Part of a small language model's weights: 10.5M parameters.
Each number is 128 + 32 x the weight over the matrix's rms, rounded and kept within 0 to 255. Layers, rows and columns count from 0. Numbers have three digits each.

# layer 3 MLP up, 768x192, rms 0.0986, rows 374-395, columns 64-127
136151177143081144157093086120049162111089161150165074124134133065119090123143107134177098119147148100147164145162173155172145114074114123146136182088148164152094129119104137159077172173147164
170140123091099137117132102118116175110155159151172108147144090091139135149146076182157216106167068124134133131126085211135138160158096107096112120107156128135131150152096112070123123133093174
115128140138135048086095112091112162116126144105097168133178135106137122067104110204142120093155161118219173181140120111106125153139131158113103143119169076142146152170098148067135066145111170
144104106104124084144102127125078111100082153207174163119162136131163110137108082154075144190138108102121113096112182152093158184110112071191139160082141124182148102170121124136077119112138138
130123103139159138087091081109124157045120116159094107078143167131139136144113170154159153213087135078140128113118189194099095106114072141138133217109141135118133123133113151112107140176144113
169136108102089122118162154185134154068174107145159137125138127084130138099097160135063174144105143134085150122114111163140108150083092133119093136095137123129170161095160181114110111080085092
145123143115111116135112100167162176047121104174137042150117166169164110160098112144082124155104114093127092144185131170150175123142057135102121164119109176118148145087107052066139141093107105
194096095110179090133097064154175110126094153160154082156194084152167088112129103154091131146103048134125191203128139191112141145145093131179157098157191112139166100110153107129161160135135141
136063071115049126180140174160165135109128151112111169093071130068148092117167097177148092137145152057106090185133131124096136111066149189112117166069120135153124115167172151148102074090102143
210111092000117138102123107095112178145106137125154141099150171102183171060045138167123250096125049143138209127119147132109113131098084175187096147165168113134077172083126164169114137095142112
153086120130063114161136185180111119116088146118068151124124140170118143137080119094120193125127128089139081099120191163150127124156065146159142136099140137125100162171112107168161091150164131
143159072120100135139162142123160197074102219151197132156111099151115132105081178136077142155113162127130081136112115117075103157109103181180156133106123131135192122184131149146138105149097137
121140105133076161104136128106100173055072168088113128116101144123174139075150126166098095127107083161126109156083156144156134150109109142124091142106190134178112167126091152085149118142058141
174142109090070137081137105090148102076095124165169134177105143100140105145112150133105144157158100095216088128163124097111132167161113200108125217080147150128164185144102121156134084218126153
137190139129105061124109150212180171166116127161135069171074151116159116165085093110093148236092126116146141174092154133090139099091115137100187205117101195106120174132168123144110186159140097
122169082086135174126092090153089107109123141139125133085110204093127108032047182131130177169130128141147127124129098129073153157111100122149156199080119092167128125167141237090159115118108144
177105116146103082072129109111100147128106125160112140118122129110168139150160072108068128102135110104071076165171198150076164172105135136150146138100098112139158152150112114145112151113099102
120097151107102113122136185139069098107114130050073165133109109172140120143150072145118142198116122175117156123080189149145127099106084105120076135077129134124068159127098130154157111100134159
141081174081164101083114084115117148109099170102142106144127108177118176149097045177153150138135103100071163143165121142146148120134119112179089121124106145122129175158037140106151222203111190
122125052106132093153137139177123127132168157160117064173093151158116108104064131103119136141089129125134128107104124145091102137124090099130194151098181172115142125121096149182126144121143194
145109089071153110134130146089106174166116155131119173117156160156209071160066124123142136128131133138123129112170125131060138101114103111150243147114145195238151118104083189098135083075095069
127155088087126145108200130133162170135082113172090081158119102153109117080136089127176157146078121174114191113170148155093124138109128109157120128107125123135099102178156146110127183071101123
# layer 3 MLP down (transposed), 768x192, rms 0.1, rows 374-394, columns 64-127
107159124144191097148160141115108072138128166114133104157102109070125109092166101132105115115152132114208173181123140104109164108152108146099151070149163094101154096132115118113148192128107131
171105150113052127079102144123144115133131165120096208135126121062146125073125051134102124132119169092117135166123102085183086159099140085150112123125116128142112112135118162159110068100135133
095159123198137092114131161172126119055125170067153164131149149119150083134120140209113060120143130048179135107147099119159117148125143154083103166165150129154071122119140160056134131134081119
072132147159097073127109076105081123164119101169118113097126133149085157105140077120185094150124112119109150169164162133094155190140120119116099105119138071103153120152129168149116153119152153
168109138114141157161064137080167139153155118125161126127141210150190120114127134058138138182157115138073082210152153162135151111166110111109184129116112071090087227177120167075158143106095169
124060146132145147124112124063058087184103142152159093141150117152170118096131050117133134088104119108095131067119091098134174130104143113115148121121108126127057165162096130088125153156154143
094226141128188160126160157188134140195098166108112101101093169138094210099150115091100180226073127094100161068169153151084100112129157174112069159086151139149072146163086135132128095133125155
135118174123078114122139049067129101127138147097142201106093073153138114143132126092111157144163172131183133151108101076110160158050105127162099110141126171172150140133138149131132136160119153
140118140128139145105109162140125156065134172120119155107137106129124099112143069160223130138144159094139140144124144177117100114149150166168102081079119143107131113091191142139108148123134143
171155126108051182119117081174183089110109095128113064130175147102105104117176202067125154088177154207186147120034100160076121086231084136080119143116123166084150091146169172138122197073139052
174091071106137216129145156066145176140085123131150143144080118102138111118162142130118146111092109109140134141127146169104156138151146073123122107155119108102145133174138060125128093156113103
126172097106182112105093138094166170096128085113129110082152096129090167131122176163096113166157127115117110121094101152096124160117130169110108121081109123165195077111139120155145105132140082
048105115142147132175138155109102136127156182098166124153132138209193113133138162119121133128101155111100155147168137188155099102138171077142083197167137082112101168113090126156090094110102171
104131111174156164111139144140107115164141145108134141092207177109104114106131075169100136149150143130197156193159091131124160141160108140194152137193176094132108167109124099192099150177126187
104190142171128140128146188113142156186148131084139098082124055112094203110191164150103120123079086163109170140140140105132129090170141115124152108110099075074112096119130169135147133132127160
132069107134174117134158113079140132147115147077140135081154124129156123145161163183122205149128131134166157141171090116137168130097119130099129127098090139204135120150173124131108121162086099
137184100105156164127122182157133117108086116198130091081053123151121132149103162090118130071074163151150123132110110123115104139134102121134084081088042203083152130088167139088139127124154115
154165163117072131096132150166122086165122164104145141127105107029102119127121113117150136119184169136088074129133146149138129134103111171146105045078135124097095096133105162113138127087201089
076174154136110140135177078113099133154146118078135142138085162101076134125169165109054121161149115159141160098107116075130089154113156133174126133092095127158096144111178101102071096090130049
123123112173096139134109148114114080117138119107150083117112105123109159130135114147093188138098134122135162182136132129146097112181114185131127115132119098071120130121094118146134135125183135
161142090094084129097072123126126134155155091164154138155075196044179121117159163118112118081191145113086159155143139073132109130149159128099116191129110102159161130190154076076083073059099142